Each number is 128 + 32 x the weight over the matrix's rms, rounded and kept within 0 to 255. Layers, rows and columns count from 0. Numbers have three digits each.

# layer 9 MLP down (transposed), 768x192, rms 0.069, rows 548-643, columns 0-31
133161102159130097149136102083158057068108146139056095171201148167105137091143129151105111080123
125108106095135099149107120097104155133121125140161168123102155128160105134119164070153127114121
122182176140147163113132119145068112137117100122157069105108074093155123086146158135173120102109
101113152194122132118094110085141067127131151112089163095145158207098138087066106140105151144061
164075116106051156084163091129117124131113149067160098127153121103173099125096055157177166158098
142105153091124153153126080102163099149112178139148177110183090119129088075167110178103175063163
157159062119091132135170155080111131101106147111111119124134130106078143181188117128173163185174
208117153150134078122094130127113090089140088121123088200103143099177089123089117137089120076147
164135136111093134088130151149152124161068118106161130171118107120173102198130190092095115128119
095118139098163142142124158148130138119148134114143110151141168113135097103139130120106078118125
151139089208175166104086137130099092083142172140072136129123095143183103112097175133090122066134
122043170119113125151101082130115127148170147053174127166108093131146148133176131134092094109122
120172136178142149154144114124085074106149102135093098103108145106129141073154144062136176108096
147151085128190148150129121141096150143083143129125148165124164173065104068127133094143090173120
146137157125122177141114162179113101122112196065132183156148083135135157079166173134157092135091
089126145038102141179096061133179117136152149141124089115161151114130156123132121149143104084153
152153148186119087124106153126154105103118114156167161152094131164156107158180092057103109129123
081130160153112145068141123111192100111211133131145094158111111175138162162124152140135068100168
089107137073123155125081114162187133191170124133149095058124143103104119121074128156121225142085
140063068084155154078113127120131122178087110139108177126071121114073125112168116153157141091118
140133152093120139162164120116103100107123118115208071125127165142227090110112137172109122179137
150084141155098103179133098114097129118139116162119082127101178096111078166129093095103063122077
134101124117105117102117088078138143138131096134114121126114118078121160095138095125177095113167
038119103140134066140083094151132165151112129158156122122119121151105166105100107123089098081122
107136173088157150138142160126095090135115178149154103113074137182128135113107144083121146100173
179169100114062104125148135135115074166114120122164137074141180092126128115142069093134181154128
117111155099150073119094120120148137141171149108183133119120126172132136061138156109076210136204
092124135078118130129082047108152110135201129143139155118125100121093149109157105090129187096151
153167131177144095086101097138147148101126125035100106094175114182139115140124130156170139097134
148145169187105149160160134135097101185118101086118106142154128117167148131131197141137144089122
148093204133089129232137138112126185088141122076185078109146153119096154105123113149096112134151
142150079107065104120038151081126081034154115169116116186107161145137145150117108144147066063106
153110095101111201182137168137106126131109159111146075109177127124127110069116110136062093088132
066123118133086157204046116094108175145142185134173204118119117083134155151131103122082117141106
123074125131095159171131177146097139142088143163096167101136172113144168064126081106088104126155
167142135145182137153125138131136196161099086140148134083110127117114168120171112079166068154151
193180119188163158100112107142223193158152104166166129099148208145168129088119147165127025137104
148078105096189160121159116148117107082116091129119166063118143133179180094066113184154120157097
113081066091083097086141111124051139156120123127192126205154129053111116111151128103128027137111
150128145137092163206149122121141138113105163114088142154128117061183116149088145183108215136118
092090149107080163110125229157117155110101154125150049092091143152137114117104080106119151071100
111145137183071149164177090136154132108152135148134156135119137150145169201132142125181153104147
071127146104198141131082150147153131111094147174119140095135137166119191136102139047173144128106
093129139117133138086124161157135140179046079093139133136071100085109075123088165144142067125138
071159116136147152117075156126126100145161141172105118157157162124092112056098150143069135145189
146147086095138116145203077161092149077117114123196096084122121108101076117094189164158097146115
111103125177158181129122105147128141121153119132107114081137123106119101100106168104209128133101
097168167170127085107154120170122097145112089118182127125178142144109066137150164155145168132132
157111071122104109132164124070187130168153134128105141122160171159137172135150154124077120154171
128155154102161127056072152143140159153106134164128129062184104142169120092109159147132112157106
152126177103123191125136137113134166138152113140155149103095158112121108098110108223058155158094
130091110130116124146089144080192068062104130134143136130089118140111164112122147085150151128173
189112113094189091107146082057038091091190112058134155126102138172114139140131058151207193138148
126108108146170188139157129057156161102119188119140088156155133155137105128124107153100144145106
162066096184178136158116127141115123177127104093160093146143152133106113090052115142141183099061
124105147124151104147134181122086114154104143132172089153081146103154130137032096101155112098153
119128068109107104146152126096185130088128125144100127138149130156114101119116184149091165079113
112163174124139122129121107124075152171108084166153143131064212087134125127081162128079160196144
131121086055150154123153098129097117104136110156142122101149160148147109136115110095176056133084
090128137185119117121105166135125138110167141112122153208071134162063133154102135121114105090145
123112141118091140172079092075097139115125129094103138102101185109149102132122089146159073141172
108164102091097127033154173089116100144106082142158110122068161060151089134125094100101182086192
081179112174194131168142154158103111104108132076086127088101095070180172160163135121072131156151
128130058155203134104116090156116159152126188144160086129132107127129157107145076109129081142093
131099167160122122145150104118116113085089158150105122098138104139130124131095108106155175126120
150111123120107158209134188153147104083177206140170107134108111089121099103143112083150108113121
142131169099209164110111126198137173202194164095224136134097169173129102099110130107080097088100
128103122137102110096089161135098076180142147065113134181144149132150179106094111178120046145148
134167159136105216162082125113101084089094106093119142094109137114146141122120191082153139129153
190117169155125066144099090162082140185105130052116123082126094165164113139140087150128113081078
102147121160113137138096131170104094079110116108111135100142107194156112163142111110127106125159
112151138162113145171132157062129134136183146146081144162109097105163123145117133085192119144149
145166058070133113153108158084189130178135130142110143099126164056192085087097157120157154117160
145123141125135189135129114080125148135129115164123183158132062138155122170105147094059130173159
120153149146053167106129139145077107166094101062103130158136148127122157099096157109120077100154
141155084100128164149155097106093163095224141188185146142137152149128163147186113118165143101144
117116148182129111119137141059124131082132151185103125166098126088144112118160159196093134104067
097141139118125117141136129116100124134144113111145099173121159117119173078181142161186087106098
107131140096144135135175112150122127077118130121141155086122117158116152151127095150113141140129
085148131074168142134121094188106113165152131135114120141167091157122138129081139095151128069110
111126140157195175112154159136088104135102122158143127045124111085137138095064066107131097129131
071122170113160159094155204090149150120127099187135108188131139207169138151227125085122147150199
152133101116053111094141091120122177139091080154124075143122130111159106165168161089113086111114
170118153106098184116152150135094107068141121101067203104123152117117117167092116085111097147138
112117108123094053124109175135132179130145062136085111126128137092112137139190080181115135149098
143094162106113118115164128067126102094095115205206160173139118106147119099132142141084131151153
103140152053133097179097190134148132111094062142145161098149157153169147154097153109142067123103
143166123137115124133189181137134161154155155081150100146147157136159162125091113150145128158105
093129081109090120134182066149076106112179129102136163151125098132176132090116179121143126175088
143156149089094088122086120101125136111100122105111092096121128130135116106106100144191130126107
111123135133111114109126170090153134148106089115071081096099149137139115159143121117095125135037
119122151155080197144162117139146108099148150147128121090166170121146125082120167181187147176149
134120148090125166168179144085161149107094135141133084111184124156118154158139133123170129116164
089123143103151140145122074110150119140140092095102183141104097114182125131110126095171129154142
104130140137127106152164099114159122087099100095133098107116158125120090126116159141140163134151
184151142117160089152096147100158180109209087109135079106124050125123147134150135083084173121149
# layer 9 MLP up, 768x192, rms 0.0689, rows 549-644, columns 0-31
167088126172095088168147107062136146101111145137095125132158128162163109123166177078135121118105
100209097138217126100060106096128166127099102121106158088156091108134142143138134147149156159126
148116122115082137142117157103125128117107121156158050092088121148154164146140082082125127057181
158139125095209147181238099075121075129111128138093153132085154165067099146155189099118099109101
099113143088060100069093126140141129125202138180118111178086156137131127188135115080153083155168
136187154159121147118114120104132127170098144127166182111091105115072124078101083143123140148187
123176125140146149067125132159158122093135138108139140143076193109081152127130151109083113081096
170120121094159136137142102134182163116177053119074129113126136151149121139164121195105086111165
166100169176139080185123110142108115201072112123135116100133154115103087104116128129133072096106
095144138149170099128166100171103127117093139152136197086181111161217167113070139128107136052082
096110198141094157173106093118151039090147075103163090111067121182130192136128056152104133141083
137124104166136136136101135122169082161114083135166159101139136114127171127129127067187102129138
175125106121124124181163109118167139095118107119104134152122145122166120106135145116111185128158
160142119085128133169128185141122158128148076108131144138123127143125144150122095093095145097145
145112106129127089118137108091135153133100119174148150114057103139120138125068081089168117106162
114093168136114110127044128118156105055155148124161117098080045177135132182173097167156000138167
139122126079114141089149156162138156134154135108150076130158080098184080116088143111140121144109
178118139189136089099137137060098153096137126128159141160168117161125132109199108087184130147222
126168141135172098179199197142098100053179159142108129114089151097102078132095097137107107153116
126122146103154127053163193150143087051110093164129145092149049122112135105112089171097181186148
105126134136113189110155160124144129129110158117122149149194109129145095119073146180148116140113
143095150131126144165107121168126142126126091163180115130172102131126111113090113103111118112169
173102143122129137102189176107120151137151135201043141161133160129162138108138119160120112136117
156131188094188153126126138147162126124105091145125137123132120156173122164137131119115125127101
100114134138161092164094137157129105184181180161183145136123098170106114115141147139146113139072
120141115122129148068124141128097145129116109163116137146133140148048192159180102110123113166113
177090144121148095115087185105170158080074094109124135148106126131114147169130136103099161200128
163105107092111150149179113087050098099107152121079111141125107084160117137094144161132099072146
146098075122164114141126155076102142095168093114100123141139143134107163058117114136122082109145
154138118140110117096160106097144140115121083145069106121145155176089155104119181151118133104123
130097115155083169176170065129236129141132124158148102170139127168146143117165123071133128083111
186128136103135115129108150148085106162159091181105145106095193098088096135142136155084146170119
131121150180057156135079121152106178154104161108145153146106107134195154139178136137077083098147
105114145150147103128147120116162178129105129134168177155095048092085161146140135155159120177198
143166152161103110145147109145065071086161098191081062097131153105120152158181131166137114159130
173205070127094133142152100088194149123172156187114145118078096118117074167061151159164090114116
137158148158063176075149127149115172134109111169152124113141133110068146139152140111099108176157
103099150129184143102152099130131112185099187158127136149125098125123160148148147109155061123146
193162132181142101089134151138131140128087089128105113171133122102172062172185101112121107161175
160083157160103173163136164079137122126170109154194135123184100076125113043066127147125173162148
138166157139102067137149075157121121146066127094051125138079095138110158124136121115168137152159
166144156137129055143061122064186087084129106101112143132075127157185108160148099143092137093169
061103144164090108106145167157149104132107145183172088144130121082157093130114152135108191050119
138159200101164064096116085086157084149183077127087182161059153170135157051115137131150148032129
113092157110157147177137153163140081170149158123084154190122140132062158172162122120164136094156
097083144132133159103100134122108127156129110110102137131146093128168151132115102107162136209102
142096116088094176128114094118104135116145149152130135169090124094177153092128136127092091099129
175086127173190113153131173141132155107075143093062192091094174132127112094157137112101183145103
114155125092115070150112113137172082137190117095124138162101114187161021118150142127119135117138
089120123214126170183148083174115098113182124106089115104108139033154113149102171116154099160106
158152137066127125098137154136107173199119090112114139129122105090120123155048082159092081133148
073164104086147146159127115052173180150172150056109132165100132097057157111085172110170118133201
134085103119075091130115167104178134127132124125075145099126091146107146174128110143096131125142
144208154061091124114140122092129164121113130171107132103078155112125141189126136097144058078126
121144151104216124092178147119102184086063162126065152120167115147130130160117122109118132164126
142133186152127123108148152144112133159135094089121146091044091138123133123144092130153131143119
133144149092083112192177115170122105148132123075103083105146122156175153191143121115083124148162
200072121109118103148097096139189133102149112126134095144124098168153180129094124138154153088166
198159149072137104163157115104123146151084134094128116088155119125141116146166169160150160151128
121071099125082104159161106182109197156152082134119097100099066161058143155117157062117139135174
131123136111146128120086113107138141103105092202135130069111173162081103068064115158114113125152
130159164147155123099137144127132122123141037113139128099153116188107141166181145145101120140111
122166116139176072076167117167161171103123100163146139106174130173098095125162170168120152090064
114200138131146156137095115153166047141145097171113159125135147085172204185107128043092147068099
096135126201131109090136145118124177137086073115056140130146124139131122110122141163104117156107
122126143086028129072188131139082119112141094149091116122186120148148202105156117136143130187186
148145109101131134176185134116115125089117092164167131104132127140128077146129160126100138138138
126169205170141081145107167125126115079132116150118145102075149150142162084172144119127155119105
113095107194125187114104098107186156110138124170140085106182128087184124160079118130165130120169
137141097157080189124197143070122199101177058141158111118180088149185116141143100132142111109151
104134159144085136116082088070080185118129128078115172161103155118174155145122132104182153197127
108139159093114157113174203120120138123086165192119131086166211173164147136069175141065128096171
120090142193114171154113102101147124110180169142154087097126139144128104134053119124095081112130
132119149090142113132169176178161075092180096078131117180144097094130187137154140126110134183185
145165144099153132180180127131106090106106075140153141130108167160150167152188194102180117180129
112122132132101183087080196102129151121188113125163122116120110137163136164117159136120098110134
152106140117112164128134139136142093161156131123121133101113143161117119177092135102107141116150
125110149127127062116123129125181157142116148141184133095077142150080102149085164107131096176105
116181087163057139070100125113121091135085140089120164137134173171086157120091121098168138123163
181108112094084166113136088143165105174149086126127090177160118100134143116137115150123125112145
160106103093147138153155135140143076183106082146130185093149068155163107118063162130188085176150
136136116123121122122117185113135133072133097101064163078180076105112094115149132157122105098109
160168183125156162092123131165112086103137144169145210094182158096177189144113184100127080153118
171151173131121194172164108108112151137135143188095076172118136148159131163113167078128122113154
078100131118154186131201082177170131081154110057084197074137135109153112130123145080146060106099
132088130116203131114158122153111118162134107108138106210085127117195128135206102100075122051141
085105150120157130123112128119080110120095110113100116127112124157085087142144164134140144105048
114155142105181153125157097107141138147100103128108151128102127144131093152150173150155097126086
151112163108153130092179068102087172116163178121170111144110122128138072157149136131165086101172
221179168167139143113191120141145123158107144114123122141123141164067115088089106057137125138171
119128134159114151140105107159126188172150089130063186113089103130138116177161115188101112117180
103110119117120143148152141148072192108099128110086165166071160179120148140121112122119121127139
138064194099120082166147176149091178072145119110135108125156156129082103155104148154153063120157
163121132127165146100137151139137112158129087120096136088153150122130128091177089120074117114173
105097149138112142100126115139164060175132107121108084138148101160141166084094133172115102128091
079127173164155132119111144077099155185126108109091136143090062134156124133133123152102171116192